config.toml
n_layer = 13
d_model = 640
n_head = 10
n_kv_head = 10
head_dim = 64
d_mlp = 2560
vocab_size = 21941
activation = "gelu"
norm = "layernorm"
norm_place = "pre"
norm_eps = 1e-06
positions = "learned"
qk_norm = true
attn_scale = 0.125
bias = "none"
tie_embeddings = true
parallel_block = false
init = "normal"
init_std_qkv = 0.0139
init_std_o = 0.0
init_std_up = 0.0139
init_std_down = 0.0
optimizer = "soap_variant"
lr = 0.00541
beta1 = 0.95
beta2 = 0.99
weight_decay = 0.051
lr_head = 0.00539
warmup_steps = 78
schedule = "wsd"
decay_fraction = 0.646
decay_shape = "linear"
final_lr_fraction = 0.0
batch_tokens = [131072, 262144, 393216]
seq_len = 1024
doc_mask = true
train_tokens = 623900000
steps = 2667
dataset = "wikipedia_en"
Each number is 200 + 40 x the weight over its row's rms, rounded and kept within 0 to 999. Layers, rows and columns count from 0. The size before them is the row's rms in percent of the matrix's.

# layer 10 MLP up, 2560x640, rms 0.183, rows 1864-1951, columns 80-159
106,245,162,182,221,161,78,188,191,164,259,185,226,169,206,261,184,228,199,155,203,159,180,163,169,177,228,233,148,199,179,160,211,220,182,235,231,243,189,143,183,185,231,160,248,173,239,233,163,235,156,181,136,187,186,228,177,156,247,191,188,266,208,216,159,205,202,287,244,198,167,191,244,161,158,216,219,188,129,104,147
102,207,82,183,244,208,228,248,249,211,216,241,278,176,207,125,202,254,180,203,252,220,208,175,245,197,152,239,169,137,218,110,239,155,174,246,178,193,148,249,175,272,201,182,221,133,224,261,232,183,201,194,212,189,131,175,158,238,156,231,230,102,216,166,173,181,187,189,187,132,115,165,181,264,203,194,187,134,140,184,246
095,203,195,200,169,205,151,184,217,264,223,257,162,231,190,190,204,181,180,156,217,175,184,235,221,212,193,152,204,194,202,238,231,102,186,201,238,291,137,149,221,189,196,202,241,216,231,167,165,246,182,195,267,172,227,212,234,234,228,259,202,154,180,74,235,245,218,224,210,258,175,221,193,231,114,236,149,180,250,204,149
097,282,216,210,195,203,172,275,191,181,199,312,199,244,142,232,196,199,152,252,244,292,187,257,174,175,152,250,177,86,216,211,198,122,188,218,227,226,223,252,215,159,209,158,181,225,210,230,208,245,222,213,214,165,117,213,228,246,136,223,202,162,210,135,176,201,213,231,134,186,193,207,228,165,249,216,194,235,118,189,201
107,231,187,261,217,174,191,247,157,253,156,273,152,158,218,133,173,172,221,278,152,197,149,217,166,219,249,241,274,188,158,162,123,247,230,171,231,203,219,179,196,186,217,220,192,190,193,182,156,276,224,215,147,162,81,250,158,289,236,227,236,224,265,231,125,184,267,205,175,111,199,170,215,225,206,246,219,198,149,220,194
099,168,164,252,212,211,221,177,235,239,237,147,152,195,175,207,239,244,166,233,194,259,206,171,295,215,315,118,198,243,161,144,172,154,157,171,133,195,216,203,218,212,221,177,123,191,175,227,275,237,212,222,212,252,187,285,148,229,240,155,208,158,190,166,218,149,182,183,177,125,262,234,238,219,270,210,207,195,203,198,185
091,187,176,267,163,166,159,184,188,229,173,170,228,259,243,200,227,217,221,273,257,228,188,198,197,170,144,207,201,187,248,174,188,187,192,201,127,271,220,159,176,175,205,220,200,141,167,152,206,171,217,207,226,183,167,219,226,187,190,185,263,186,267,257,209,317,185,245,255,151,287,159,244,198,229,119,174,220,157,190,171
100,184,155,207,195,249,152,251,189,165,173,175,219,235,196,198,197,168,251,207,209,237,155,234,162,138,262,180,207,176,149,213,286,243,149,185,194,227,233,222,174,191,211,227,148,230,198,185,198,247,186,162,242,245,227,230,194,214,164,269,183,212,152,177,135,190,144,203,197,178,227,201,230,212,184,223,306,220,267,218,219
103,191,126,195,262,133,166,198,166,229,210,176,221,194,185,200,194,232,192,219,222,182,229,240,181,218,196,178,169,210,220,214,213,157,140,220,273,202,198,202,174,144,201,206,154,203,175,181,259,198,227,160,156,220,178,148,217,168,220,190,235,187,131,188,158,277,216,181,277,226,233,162,194,199,268,214,146,272,208,151,169
096,204,139,226,217,143,175,241,151,262,211,209,245,197,262,143,237,202,227,238,233,188,177,204,216,190,163,209,174,129,264,247,75,167,205,208,196,190,167,197,151,159,209,214,194,156,176,169,194,235,233,246,198,171,155,273,167,124,252,200,164,216,139,180,262,176,113,223,149,249,252,226,221,278,156,200,202,168,159,194,231
100,220,230,192,280,243,213,247,260,217,162,201,176,166,180,228,217,189,169,247,227,142,174,260,235,159,271,165,221,174,153,260,194,189,194,205,122,248,209,154,201,147,252,159,200,197,203,212,240,180,170,255,244,175,154,234,180,168,219,223,140,167,199,188,287,221,122,174,173,223,184,170,186,237,180,193,180,176,201,210,221
102,203,159,170,252,202,265,273,204,260,178,228,267,225,245,215,146,178,209,217,174,249,210,173,198,176,185,167,176,192,248,235,149,251,190,205,203,184,258,154,114,199,190,217,87,110,174,202,230,228,248,176,280,219,215,156,209,207,178,305,202,214,136,184,281,141,176,206,157,188,213,193,228,172,151,191,270,274,250,207,242
102,150,149,248,161,113,152,157,248,210,260,221,183,268,249,191,96,201,184,224,225,99,170,200,112,254,186,238,204,225,247,182,176,201,188,186,223,127,228,190,184,161,264,168,164,167,248,203,175,271,172,194,211,164,242,225,125,170,140,243,122,249,157,240,182,175,235,190,177,164,194,176,236,200,201,179,206,296,207,191,237
157,233,107,217,277,188,172,228,229,172,208,127,181,138,272,121,185,191,164,182,175,263,205,201,200,254,219,191,224,187,136,161,174,234,225,174,120,238,148,209,215,151,205,203,240,192,205,203,205,244,178,167,214,205,227,172,240,230,190,234,189,222,208,217,180,166,207,197,185,273,193,113,196,216,201,151,187,203,221,203,204
099,168,205,242,267,172,207,165,233,225,258,228,206,142,164,157,234,176,130,157,216,195,166,205,177,143,124,132,147,151,220,212,211,199,235,242,234,299,203,226,170,189,192,148,200,200,213,224,230,165,212,219,289,238,171,198,199,189,188,216,143,196,247,191,187,306,227,188,186,189,216,187,95,222,166,221,241,152,193,109,124
093,228,194,208,192,173,157,191,119,260,244,181,314,200,181,241,241,101,214,188,198,203,223,194,275,251,215,169,254,224,186,189,234,196,190,213,129,181,141,166,220,230,174,163,204,206,192,218,122,161,207,172,240,197,263,184,167,125,280,217,225,167,181,170,143,178,227,246,287,196,211,208,192,239,237,226,193,221,213,205,188
103,288,220,176,198,237,181,191,307,220,308,156,190,187,227,177,213,285,168,199,136,201,186,118,210,220,243,208,236,213,185,160,196,232,165,146,134,214,130,197,197,214,200,158,241,214,202,347,169,195,179,215,160,170,240,225,202,192,211,168,232,184,199,229,167,249,208,160,180,254,211,179,231,165,264,170,172,281,127,114,155
101,224,185,202,192,216,119,237,188,202,181,145,196,276,216,274,177,177,309,168,224,192,188,154,210,227,177,216,206,274,197,234,227,167,131,160,189,236,212,166,158,172,135,220,178,215,144,181,139,124,216,236,230,168,215,253,128,303,218,119,206,203,237,213,186,196,230,240,217,192,232,230,282,197,197,244,167,205,145,196,187
105,169,200,300,182,146,173,191,159,172,252,165,153,221,209,201,168,163,170,144,246,174,136,153,200,197,180,178,266,239,208,158,223,253,163,238,176,202,270,189,244,291,146,179,164,246,148,200,158,247,168,189,226,154,222,144,219,260,213,175,172,220,188,227,131,270,184,217,221,245,232,194,257,240,140,174,197,187,245,247,207
095,169,173,188,259,185,206,191,159,202,162,249,211,249,225,169,246,279,214,222,313,233,159,161,135,251,260,211,254,176,168,172,260,225,228,142,190,259,162,213,166,218,223,230,129,170,236,192,162,210,162,219,210,266,233,233,186,173,176,197,251,221,175,180,234,168,229,147,233,264,212,181,240,281,163,210,163,176,184,278,234
106,147,176,166,139,144,245,211,201,241,225,257,213,218,207,233,223,184,193,159,243,240,286,217,222,166,253,185,205,150,207,207,201,163,196,184,170,251,258,216,195,166,229,185,202,307,252,304,150,197,183,217,200,195,190,167,184,195,139,216,214,214,196,208,216,199,160,147,130,188,150,237,120,182,210,190,202,214,162,242,105
127,106,209,144,199,246,247,210,156,211,252,174,239,222,243,242,199,246,213,141,183,166,227,208,184,156,151,137,160,244,161,186,249,191,135,230,218,205,175,194,213,153,197,217,253,161,211,171,255,180,274,147,182,186,254,152,227,199,176,193,163,174,235,244,130,209,160,198,208,128,203,211,144,280,218,138,202,251,143,219,187
100,228,147,180,233,218,213,215,182,262,192,268,214,167,186,155,237,183,129,199,218,238,252,213,234,227,170,186,147,230,222,144,178,162,216,241,173,314,151,225,204,206,211,236,229,142,244,193,177,250,179,211,250,143,228,287,178,175,210,124,274,168,235,162,211,237,247,186,167,155,162,147,223,203,199,265,283,200,206,188,117
095,212,216,202,253,191,230,155,217,151,185,196,210,177,281,231,221,142,244,200,184,204,135,135,168,229,248,222,197,209,251,249,221,162,215,170,223,167,251,220,195,188,216,180,195,297,207,198,245,203,176,215,217,201,149,160,248,249,211,208,125,299,275,173,186,205,161,215,199,236,142,246,144,145,220,171,164,166,184,301,158
103,167,111,226,187,222,244,224,176,202,176,225,249,193,159,212,249,176,198,219,231,204,224,270,240,197,165,206,231,244,199,214,198,221,228,167,174,260,198,197,151,252,175,164,154,141,238,191,226,254,214,264,219,146,233,194,142,124,305,238,311,230,239,229,235,164,206,237,200,225,243,217,171,188,185,205,136,179,185,152,239
098,190,263,96,206,184,258,245,232,177,233,202,217,219,288,139,185,226,202,169,173,234,210,137,203,180,169,194,250,193,195,268,175,245,174,222,262,238,231,142,245,121,279,138,163,231,158,179,193,189,101,203,139,202,190,259,176,235,265,201,179,246,148,212,217,175,284,249,219,146,218,164,162,192,161,184,201,168,148,196,198
092,257,115,223,185,173,156,198,296,201,234,200,207,189,226,226,192,175,210,201,227,175,198,287,203,215,242,202,252,224,134,301,212,243,222,199,229,249,178,216,202,216,191,137,249,280,241,206,249,109,270,270,238,163,175,149,230,219,183,174,214,190,189,184,97,205,248,191,134,255,200,224,202,214,227,220,231,172,176,183,178
104,253,264,200,221,213,161,166,192,177,205,181,274,233,163,314,192,252,139,166,160,180,226,156,294,157,279,170,227,207,169,139,188,210,181,211,229,216,180,103,240,149,181,166,180,173,221,154,249,153,261,169,131,198,161,179,202,224,149,275,179,191,189,180,241,196,225,148,163,223,256,170,190,171,184,208,155,270,174,177,156
108,180,242,239,192,154,144,197,187,215,171,159,141,210,250,204,182,244,136,176,253,275,203,232,201,189,214,172,171,151,240,200,149,201,206,180,181,193,192,194,199,150,204,144,186,251,166,194,209,205,146,173,142,258,293,178,217,162,232,253,228,190,137,226,243,153,157,218,190,200,187,211,262,168,131,178,141,248,132,254,218
091,178,157,118,264,209,219,157,219,171,230,257,187,154,167,189,201,271,205,142,180,152,161,212,169,251,201,124,189,311,202,183,219,244,255,151,180,255,200,121,211,166,160,229,230,240,181,134,196,252,222,154,137,216,170,187,223,202,184,245,221,199,141,213,151,154,215,185,150,170,135,218,183,253,184,254,209,208,241,165,233
097,124,199,186,161,156,205,157,158,234,191,203,179,219,174,147,228,207,183,176,193,296,208,233,220,142,146,174,201,158,206,181,153,211,196,173,185,164,218,198,212,231,286,180,135,268,248,225,164,269,270,226,214,245,238,117,206,229,165,215,212,214,172,140,233,229,222,280,216,185,121,228,170,138,178,185,171,204,266,138,182
096,196,192,153,282,235,169,158,152,181,192,194,218,203,92,205,200,186,219,260,105,181,288,153,267,146,141,267,170,193,217,148,213,185,238,267,236,155,148,178,215,231,163,98,210,153,260,220,162,174,277,181,173,309,220,262,200,237,160,171,157,117,277,186,134,113,193,247,235,232,226,156,154,206,132,319,175,219,217,110,245
097,252,199,143,215,166,165,122,184,162,198,221,208,176,159,148,230,135,167,167,236,261,226,237,178,237,195,107,202,146,247,155,148,217,224,168,227,278,264,204,231,197,186,189,171,145,177,215,189,203,148,235,231,153,260,253,221,158,187,181,163,219,201,173,234,234,222,179,178,154,213,181,143,148,247,213,234,180,218,186,171
096,191,215,184,232,199,164,229,245,230,118,199,212,251,112,268,131,155,250,274,203,200,135,159,207,217,169,184,178,196,190,187,168,188,177,247,253,170,175,245,246,136,199,197,140,209,143,119,243,212,246,208,213,218,164,155,221,191,176,260,268,175,221,204,154,176,263,243,189,160,144,184,215,210,174,175,164,195,195,203,207
097,270,221,223,153,187,182,197,288,225,204,268,222,200,201,211,187,190,193,184,224,174,153,176,228,210,150,222,221,164,199,164,185,150,229,224,208,152,204,227,155,139,268,214,215,273,179,131,235,224,173,249,213,219,156,175,175,138,188,181,224,233,167,188,205,155,172,209,260,157,264,189,182,237,313,164,218,168,227,235,156
093,229,245,230,219,244,235,172,198,177,228,124,136,211,153,186,302,259,140,248,216,137,145,171,152,189,253,187,255,214,220,169,263,101,252,257,199,184,206,225,188,213,159,193,158,214,199,191,206,212,181,249,247,246,234,214,201,190,261,210,241,191,201,189,237,216,196,245,217,206,170,183,224,195,176,254,195,156,174,146,204
102,203,222,127,238,193,233,202,200,179,279,141,227,229,209,149,231,178,216,218,181,232,258,238,167,179,214,221,174,217,187,205,237,197,190,205,187,255,195,216,209,177,120,194,228,167,207,206,125,234,216,292,223,252,146,170,207,242,177,223,177,214,187,211,158,204,136,201,189,232,225,167,207,187,133,250,184,92,206,223,202
099,194,201,177,163,161,212,232,177,157,228,230,210,191,227,192,160,205,184,212,184,198,285,201,224,198,222,277,216,206,158,228,167,231,209,163,208,202,175,225,231,239,184,209,211,154,267,248,192,177,161,192,188,178,181,156,216,213,148,224,233,264,212,222,199,177,169,176,257,271,221,255,154,156,197,222,220,158,196,175,172
096,219,167,165,208,153,228,205,209,217,181,225,193,200,166,195,204,194,205,237,212,190,249,200,176,259,187,176,138,180,264,161,212,163,118,204,240,226,203,223,197,208,180,253,190,202,230,238,214,164,193,213,150,187,173,165,156,189,243,247,217,137,159,205,176,155,197,211,186,233,178,223,278,189,256,176,191,209,177,238,233
095,188,207,232,225,145,183,190,191,175,221,176,196,214,153,221,151,232,139,247,227,237,241,240,203,214,225,194,176,251,187,134,216,177,244,204,205,228,262,241,212,192,208,161,150,215,224,181,238,183,145,180,169,162,183,253,164,118,241,140,291,212,183,208,205,186,212,189,178,188,183,191,158,177,213,277,217,180,192,169,180
097,150,288,225,213,204,222,189,148,200,192,241,165,224,230,227,200,156,261,232,177,178,229,230,180,212,121,172,189,203,139,228,212,268,282,167,234,194,263,118,158,237,184,157,188,223,227,174,196,227,243,214,143,198,196,180,305,232,240,166,230,271,225,239,164,212,243,142,142,169,163,134,199,202,235,177,158,251,229,241,214
096,204,194,190,190,213,153,156,182,264,145,170,226,146,199,144,205,160,195,157,202,283,182,200,158,163,169,186,206,243,161,260,275,232,287,167,186,213,232,255,185,147,160,209,240,251,198,296,182,248,161,213,189,198,260,311,258,229,181,207,191,192,185,191,257,165,238,220,170,197,163,211,167,230,167,161,215,234,193,314,196
094,219,183,197,242,295,204,201,209,244,178,262,221,253,191,160,214,252,212,183,224,239,161,90,257,238,150,198,294,192,231,227,179,222,238,271,214,199,181,166,258,131,159,268,172,222,197,191,227,220,192,163,230,237,238,227,191,247,191,227,227,230,181,149,194,208,232,195,247,191,197,249,168,167,206,231,187,260,274,189,249
094,197,198,197,237,201,246,214,232,223,227,237,247,236,207,189,176,194,228,152,214,132,222,117,235,127,226,129,221,176,260,178,184,236,152,236,284,198,184,215,200,239,188,237,236,163,227,287,218,149,133,230,254,250,232,216,200,322,252,261,198,227,193,146,183,200,162,191,170,190,234,277,306,202,150,134,176,175,203,207,192
107,190,206,198,208,235,228,215,162,224,169,204,176,153,139,264,234,242,218,217,254,165,175,146,217,180,164,157,151,226,227,194,200,243,125,207,211,239,243,257,198,238,171,232,119,193,211,244,177,162,174,214,232,189,223,132,246,169,127,108,216,95,206,248,231,224,237,198,133,243,195,179,234,189,186,231,142,187,147,210,193
102,280,208,224,243,196,232,176,189,274,272,160,168,262,184,127,266,270,146,245,161,211,172,200,195,240,218,185,187,188,198,246,199,119,202,200,139,319,264,221,166,202,216,231,214,233,220,186,149,135,181,196,206,253,206,118,227,203,146,185,184,236,254,187,198,174,124,210,161,222,196,272,263,228,191,128,186,196,234,137,211
094,112,164,250,165,184,183,222,159,152,245,190,209,275,240,228,191,217,193,283,205,258,156,197,163,192,199,217,193,206,194,188,192,166,168,215,227,173,126,130,219,191,270,211,181,204,233,191,304,242,208,223,173,224,205,222,192,205,156,229,242,243,207,321,154,222,219,195,225,140,233,167,199,172,259,229,205,161,191,184,211
101,200,215,217,196,237,192,137,192,202,175,188,196,194,253,164,182,205,292,133,190,223,247,142,152,136,163,228,222,233,149,270,232,224,166,163,278,109,178,226,190,126,221,183,234,194,154,184,84,271,215,203,164,217,144,266,227,229,238,166,224,222,257,174,228,242,182,138,234,175,203,171,191,213,278,193,172,230,176,191,219
096,249,178,200,167,102,283,190,186,164,168,192,131,218,196,232,222,189,246,163,229,205,240,225,277,208,255,215,206,199,118,241,174,200,158,216,219,194,193,196,156,217,127,174,178,199,191,231,222,110,200,210,232,131,213,190,145,217,197,205,189,165,225,196,218,198,178,197,204,220,188,204,261,217,198,241,184,199,225,297,173
098,141,204,198,130,250,247,197,201,185,147,217,234,199,167,169,265,254,165,218,258,121,136,193,221,169,203,159,228,136,209,260,120,181,199,132,271,183,216,194,224,156,241,183,181,250,167,224,243,244,162,186,196,214,197,212,178,220,142,239,255,223,248,161,161,186,204,223,209,114,216,224,153,168,162,201,241,187,250,188,252
099,194,234,234,163,297,225,189,221,220,175,193,182,155,220,218,211,268,231,234,201,180,180,260,178,182,191,226,194,178,108,179,266,167,185,222,246,177,147,265,201,198,201,219,192,231,229,211,226,218,179,182,264,234,179,163,201,186,222,188,186,167,211,228,267,224,154,177,144,266,163,186,196,208,229,198,312,162,190,135,257
099,218,188,168,240,154,250,164,175,117,241,180,169,194,279,244,145,206,191,201,253,164,242,236,217,219,182,226,179,142,152,203,240,202,194,209,153,230,187,258,204,181,226,180,231,158,211,205,226,153,211,257,244,139,241,211,169,162,191,219,187,244,227,230,245,152,252,167,190,187,232,187,210,224,254,140,191,187,179,210,181
107,235,231,167,188,94,168,236,267,205,167,248,188,254,227,205,198,168,165,159,192,121,214,170,225,289,189,124,198,274,196,210,185,203,153,121,162,172,220,199,273,163,120,199,133,184,204,211,136,272,220,214,238,216,201,192,199,187,244,183,295,192,260,198,214,225,252,180,155,207,184,228,205,254,235,195,213,248,201,152,156
107,147,122,287,236,214,241,164,227,251,164,180,136,213,159,179,190,178,170,208,212,160,183,175,183,199,270,234,251,165,227,260,217,138,185,204,221,215,250,299,120,212,104,173,182,177,235,197,235,192,217,204,276,192,190,128,125,248,194,208,201,189,175,305,226,151,191,188,160,94,251,229,139,229,163,201,222,222,179,267,180
098,258,260,237,192,161,229,167,157,136,168,303,184,191,206,215,179,185,162,176,253,200,230,123,190,176,192,218,231,194,247,135,199,251,208,218,195,143,176,173,169,218,255,233,204,166,156,171,212,218,238,148,223,139,120,209,222,205,277,212,197,224,180,144,199,192,265,211,197,187,203,170,194,265,202,256,288,269,207,176,131
103,121,212,182,243,158,114,179,221,163,270,199,162,216,187,154,199,196,168,250,199,191,274,243,207,246,148,183,204,184,193,171,182,165,252,194,211,216,150,191,230,134,178,195,160,209,193,218,161,213,192,210,132,194,227,255,234,160,123,187,202,232,246,218,181,237,214,122,243,141,193,262,248,202,151,225,221,184,182,235,238
096,171,244,195,252,181,263,225,220,171,151,172,190,246,292,183,177,206,155,253,236,189,223,205,175,240,232,237,194,144,231,194,210,144,196,269,200,202,207,197,164,210,192,192,213,163,225,140,240,194,190,167,169,159,221,251,222,177,216,174,228,264,224,183,213,181,238,207,199,228,165,123,221,158,180,195,169,177,205,234,268
094,255,198,159,117,196,175,220,220,250,129,220,240,268,124,219,173,280,157,170,237,161,210,182,220,224,198,194,182,172,317,204,182,160,160,146,198,228,163,156,185,145,232,196,107,200,221,236,187,191,154,243,171,149,216,187,177,109,204,221,216,148,153,222,168,173,193,184,138,264,222,200,229,190,170,230,151,106,241,154,251
090,265,160,212,228,199,188,197,154,157,118,149,253,211,265,117,141,230,155,185,190,221,212,254,229,229,243,211,174,220,158,218,221,242,198,154,144,200,280,221,165,251,212,225,207,194,260,148,147,241,194,130,193,179,173,193,179,286,182,240,222,219,200,250,210,213,197,255,171,144,250,191,209,259,238,189,220,248,148,233,223
093,161,200,136,213,143,198,216,221,273,242,205,189,230,233,296,158,257,275,252,221,221,223,172,232,190,186,285,257,142,231,233,201,238,203,281,233,206,265,187,181,221,230,189,189,173,138,158,156,123,155,190,248,145,175,231,273,245,228,204,217,203,303,167,211,128,216,224,180,191,272,174,186,201,267,284,141,199,248,215,254
092,164,202,170,198,212,127,239,113,251,267,218,236,218,187,189,206,224,148,194,262,287,167,246,221,209,185,183,190,196,221,157,295,207,142,155,128,282,200,222,212,200,232,208,207,298,236,201,167,206,195,190,162,184,192,163,257,262,113,263,197,164,151,184,203,151,184,225,154,175,157,221,156,204,162,248,127,240,122,213,226
101,222,282,221,232,240,241,254,204,202,145,198,189,155,225,188,224,150,204,187,204,217,200,224,212,213,191,182,159,241,260,216,232,254,210,165,206,214,214,189,208,139,145,258,248,127,173,277,228,190,203,181,181,295,239,254,198,248,236,140,211,215,168,258,236,207,191,201,205,199,132,179,266,225,153,198,160,174,207,192,192
105,184,248,206,150,136,229,202,191,202,126,136,166,274,260,235,144,213,107,212,235,296,179,161,229,273,206,156,228,232,240,141,215,175,239,212,134,183,152,221,165,229,256,254,186,175,267,220,228,211,129,162,131,193,187,202,171,220,200,275,205,276,195,183,172,203,180,259,322,216,276,130,189,120,204,200,202,200,142,156,187
097,232,155,190,234,197,212,185,212,276,213,271,254,158,237,204,160,269,236,207,153,187,178,228,153,118,214,275,162,171,233,215,178,221,158,177,264,138,220,201,230,153,221,222,148,190,207,230,224,171,261,218,236,214,190,134,157,163,224,197,248,187,257,200,229,169,253,217,170,216,174,274,200,270,174,206,205,237,180,233,155
095,184,170,193,197,157,224,216,114,244,237,204,166,243,191,223,176,235,301,176,178,170,267,195,147,194,226,171,209,158,217,183,207,208,159,222,207,198,155,217,136,202,213,135,114,133,252,200,205,268,159,172,246,201,163,175,223,217,241,228,193,154,241,219,281,179,158,111,196,190,189,225,152,194,235,242,224,188,195,234,261
102,210,230,171,234,198,127,251,203,283,146,238,249,205,178,189,206,193,188,172,202,172,250,163,275,195,216,143,281,246,214,217,164,234,165,166,255,144,142,178,200,181,151,139,202,159,234,201,240,227,138,219,205,254,206,220,131,223,188,217,219,258,171,206,213,151,216,167,165,214,160,148,218,176,181,231,185,203,175,208,143
093,207,187,236,217,120,212,180,185,186,186,166,120,155,266,184,229,211,138,215,207,213,234,284,193,162,144,195,172,188,222,148,171,193,218,182,200,251,175,153,219,211,209,273,156,129,217,181,165,205,247,203,171,82,232,266,178,170,167,230,191,237,156,147,212,227,259,185,259,210,207,272,156,174,238,252,150,262,207,243,178
100,193,269,246,200,298,207,235,250,221,163,191,194,220,230,199,254,214,243,186,214,217,136,182,182,251,136,295,204,198,174,245,170,186,241,103,131,176,209,161,254,160,186,207,165,247,193,99,202,193,188,213,158,183,190,188,238,243,186,228,245,241,110,243,232,202,200,200,265,154,276,177,195,161,200,258,212,123,216,192,135
106,174,140,212,147,171,166,219,176,250,240,230,195,266,140,297,208,198,175,194,222,160,126,170,272,184,174,179,165,131,157,178,219,213,192,200,167,172,180,159,223,211,181,218,185,108,225,191,116,167,198,255,231,259,194,175,206,199,188,148,207,236,261,256,105,216,277,251,198,215,179,211,234,156,152,171,195,175,280,221,220
101,165,247,189,187,249,160,230,176,209,186,246,143,162,196,220,182,227,208,227,183,228,187,204,165,178,214,261,243,186,190,177,157,159,189,215,179,123,192,175,204,171,260,123,236,139,184,153,264,236,220,230,235,191,189,181,65,224,176,167,195,230,223,258,151,201,230,179,193,217,202,262,228,233,187,271,221,190,202,222,251
104,137,163,225,192,225,235,215,247,161,258,197,227,246,158,214,208,207,200,237,209,198,223,168,193,123,222,104,233,179,195,139,161,193,213,183,138,159,233,271,170,144,260,224,223,168,266,232,192,156,204,190,160,235,200,207,159,279,164,291,189,257,264,212,212,114,164,181,162,205,189,189,264,198,290,194,136,214,190,184,194
105,229,198,169,137,172,231,246,203,216,231,119,212,208,212,179,237,225,224,214,208,161,199,153,225,187,189,222,118,218,251,134,226,177,184,155,221,271,295,223,210,193,245,203,222,237,268,224,272,148,218,176,175,278,259,111,192,208,213,215,249,198,141,302,238,230,179,213,205,261,184,192,229,244,171,172,217,119,153,161,176
098,266,208,159,181,193,116,197,191,179,204,202,215,227,207,209,207,221,158,214,221,193,215,178,214,271,218,205,245,167,170,223,221,232,217,254,207,195,221,200,236,236,223,139,224,263,149,255,201,221,113,267,164,168,179,280,114,166,262,193,169,164,208,147,209,171,223,209,196,111,238,191,150,192,170,201,166,186,242,214,128
096,252,190,185,175,111,171,161,190,142,202,197,131,137,183,211,180,209,198,181,227,201,157,266,196,213,169,245,144,190,199,263,225,189,159,171,191,125,250,158,204,208,268,215,168,268,136,250,192,171,207,157,241,223,124,215,267,207,146,236,184,172,169,206,266,176,247,231,156,189,247,217,271,133,167,129,190,275,224,301,237
100,192,175,234,206,231,182,155,253,200,223,260,207,233,229,164,172,282,205,195,243,205,271,196,209,181,174,249,212,202,222,246,213,283,184,161,173,183,165,197,278,205,210,210,259,148,229,276,273,231,151,263,184,178,205,134,184,210,209,163,228,230,225,115,213,220,143,157,225,176,174,226,212,196,173,210,226,211,174,218,209
097,175,229,211,181,223,228,294,171,262,108,213,203,191,238,154,211,212,224,236,197,240,234,191,234,147,205,136,209,247,211,188,167,207,207,216,193,141,207,168,241,169,119,188,277,212,229,215,265,158,165,266,260,252,179,290,166,221,181,216,209,211,170,144,270,151,208,185,208,244,233,157,181,157,220,145,212,298,194,158,169
098,186,193,170,220,278,242,227,201,238,250,174,220,189,184,214,102,210,255,193,200,180,215,222,141,290,232,268,196,155,202,270,168,196,185,175,180,180,252,204,273,144,172,161,215,215,111,205,180,158,157,213,194,182,216,227,153,174,196,263,178,232,201,203,174,217,162,302,170,146,170,205,325,235,196,188,149,120,197,183,227
096,139,153,235,193,217,253,162,191,175,225,126,198,200,207,201,153,224,199,260,239,178,202,205,162,240,166,165,250,277,245,254,242,210,206,189,153,260,214,163,234,148,212,135,213,238,229,149,226,275,210,203,161,132,206,188,207,189,228,164,232,130,188,184,233,232,172,165,118,131,150,155,170,207,160,128,211,117,148,120,167
095,191,120,235,203,162,229,228,235,106,185,227,175,179,221,157,229,181,176,195,199,228,173,232,251,173,266,214,172,147,175,311,212,193,200,229,175,211,205,298,200,159,198,270,174,139,211,224,229,222,209,222,227,239,296,223,239,148,244,186,226,242,176,200,179,265,171,233,163,174,113,202,220,155,131,192,168,239,238,144,186
095,232,206,210,191,137,150,237,158,175,168,180,197,173,148,207,135,167,196,191,230,207,224,220,201,217,190,183,230,238,202,244,171,222,156,149,237,168,201,189,233,209,223,252,215,148,249,232,207,150,146,214,195,174,216,185,195,184,133,238,221,206,206,197,199,210,129,155,106,235,242,284,168,190,181,199,168,196,177,135,144
100,164,186,203,222,177,213,232,137,251,269,205,215,203,271,273,195,252,174,212,133,196,128,177,140,173,292,205,234,231,167,194,201,250,188,206,206,202,232,171,222,178,239,161,243,196,247,180,179,195,252,261,210,226,236,201,200,230,263,226,128,179,268,187,239,230,125,229,223,227,97,214,217,162,198,213,144,274,182,197,182
100,178,220,188,196,212,157,190,188,185,132,223,203,273,141,222,255,187,243,190,235,260,231,264,187,168,216,187,189,248,113,151,153,178,168,228,228,173,191,211,164,185,218,219,194,234,107,229,227,224,233,188,193,240,252,184,177,165,186,256,175,184,215,196,229,242,174,159,247,209,135,196,233,190,224,158,199,240,235,208,240
098,230,207,256,211,280,229,223,203,238,210,231,144,174,224,202,228,225,147,174,178,171,214,224,136,223,122,193,209,128,250,211,222,182,200,217,296,241,184,316,211,128,232,225,197,139,219,166,191,200,176,230,191,236,147,167,149,265,241,163,129,208,214,174,197,219,180,217,174,181,206,199,218,204,195,222,186,212,218,247,190
098,224,206,192,201,161,193,206,159,223,190,215,123,226,259,203,227,285,224,154,163,152,184,159,220,121,180,268,172,230,111,214,177,222,247,222,221,236,131,236,200,266,207,180,136,206,236,217,182,272,212,193,243,188,260,241,237,230,199,155,153,220,191,176,209,233,180,188,123,216,274,186,155,266,174,232,149,265,169,260,191
110,231,236,235,195,174,283,195,201,250,129,217,200,211,145,189,109,285,174,197,114,236,257,290,180,184,214,189,216,208,208,169,151,162,274,201,199,223,183,228,228,197,226,242,163,147,175,239,215,122,117,209,202,256,191,203,199,150,180,103,197,203,186,169,104,163,130,196,198,250,201,214,203,267,178,121,141,164,133,206,250
102,169,194,200,187,264,210,254,160,246,172,234,180,202,250,146,226,260,232,198,256,197,198,203,216,314,296,184,214,191,237,241,143,145,236,228,173,121,230,251,213,185,227,177,118,172,157,217,199,243,167,132,246,236,168,222,186,171,156,151,133,161,208,182,219,206,260,224,199,131,194,144,160,202,229,236,177,203,136,194,241
098,245,242,188,235,217,227,285,213,230,170,177,177,203,271,161,294,180,176,146,233,203,256,185,191,207,155,321,252,173,262,252,196,214,190,158,185,185,181,193,233,215,191,228,198,177,189,223,253,203,141,163,249,239,214,163,223,214,222,237,183,205,158,207,169,194,268,228,170,237,195,246,163,252,238,214,209,143,269,205,137
098,132,123,263,242,214,266,193,192,169,165,233,196,168,227,158,170,186,170,180,207,274,247,193,228,161,219,165,175,280,151,190,148,172,232,161,198,130,199,233,192,157,192,159,236,250,205,269,194,236,247,139,225,105,167,230,132,205,229,145,208,230,162,243,200,172,161,241,259,281,142,164,208,170,230,186,202,213,228,202,238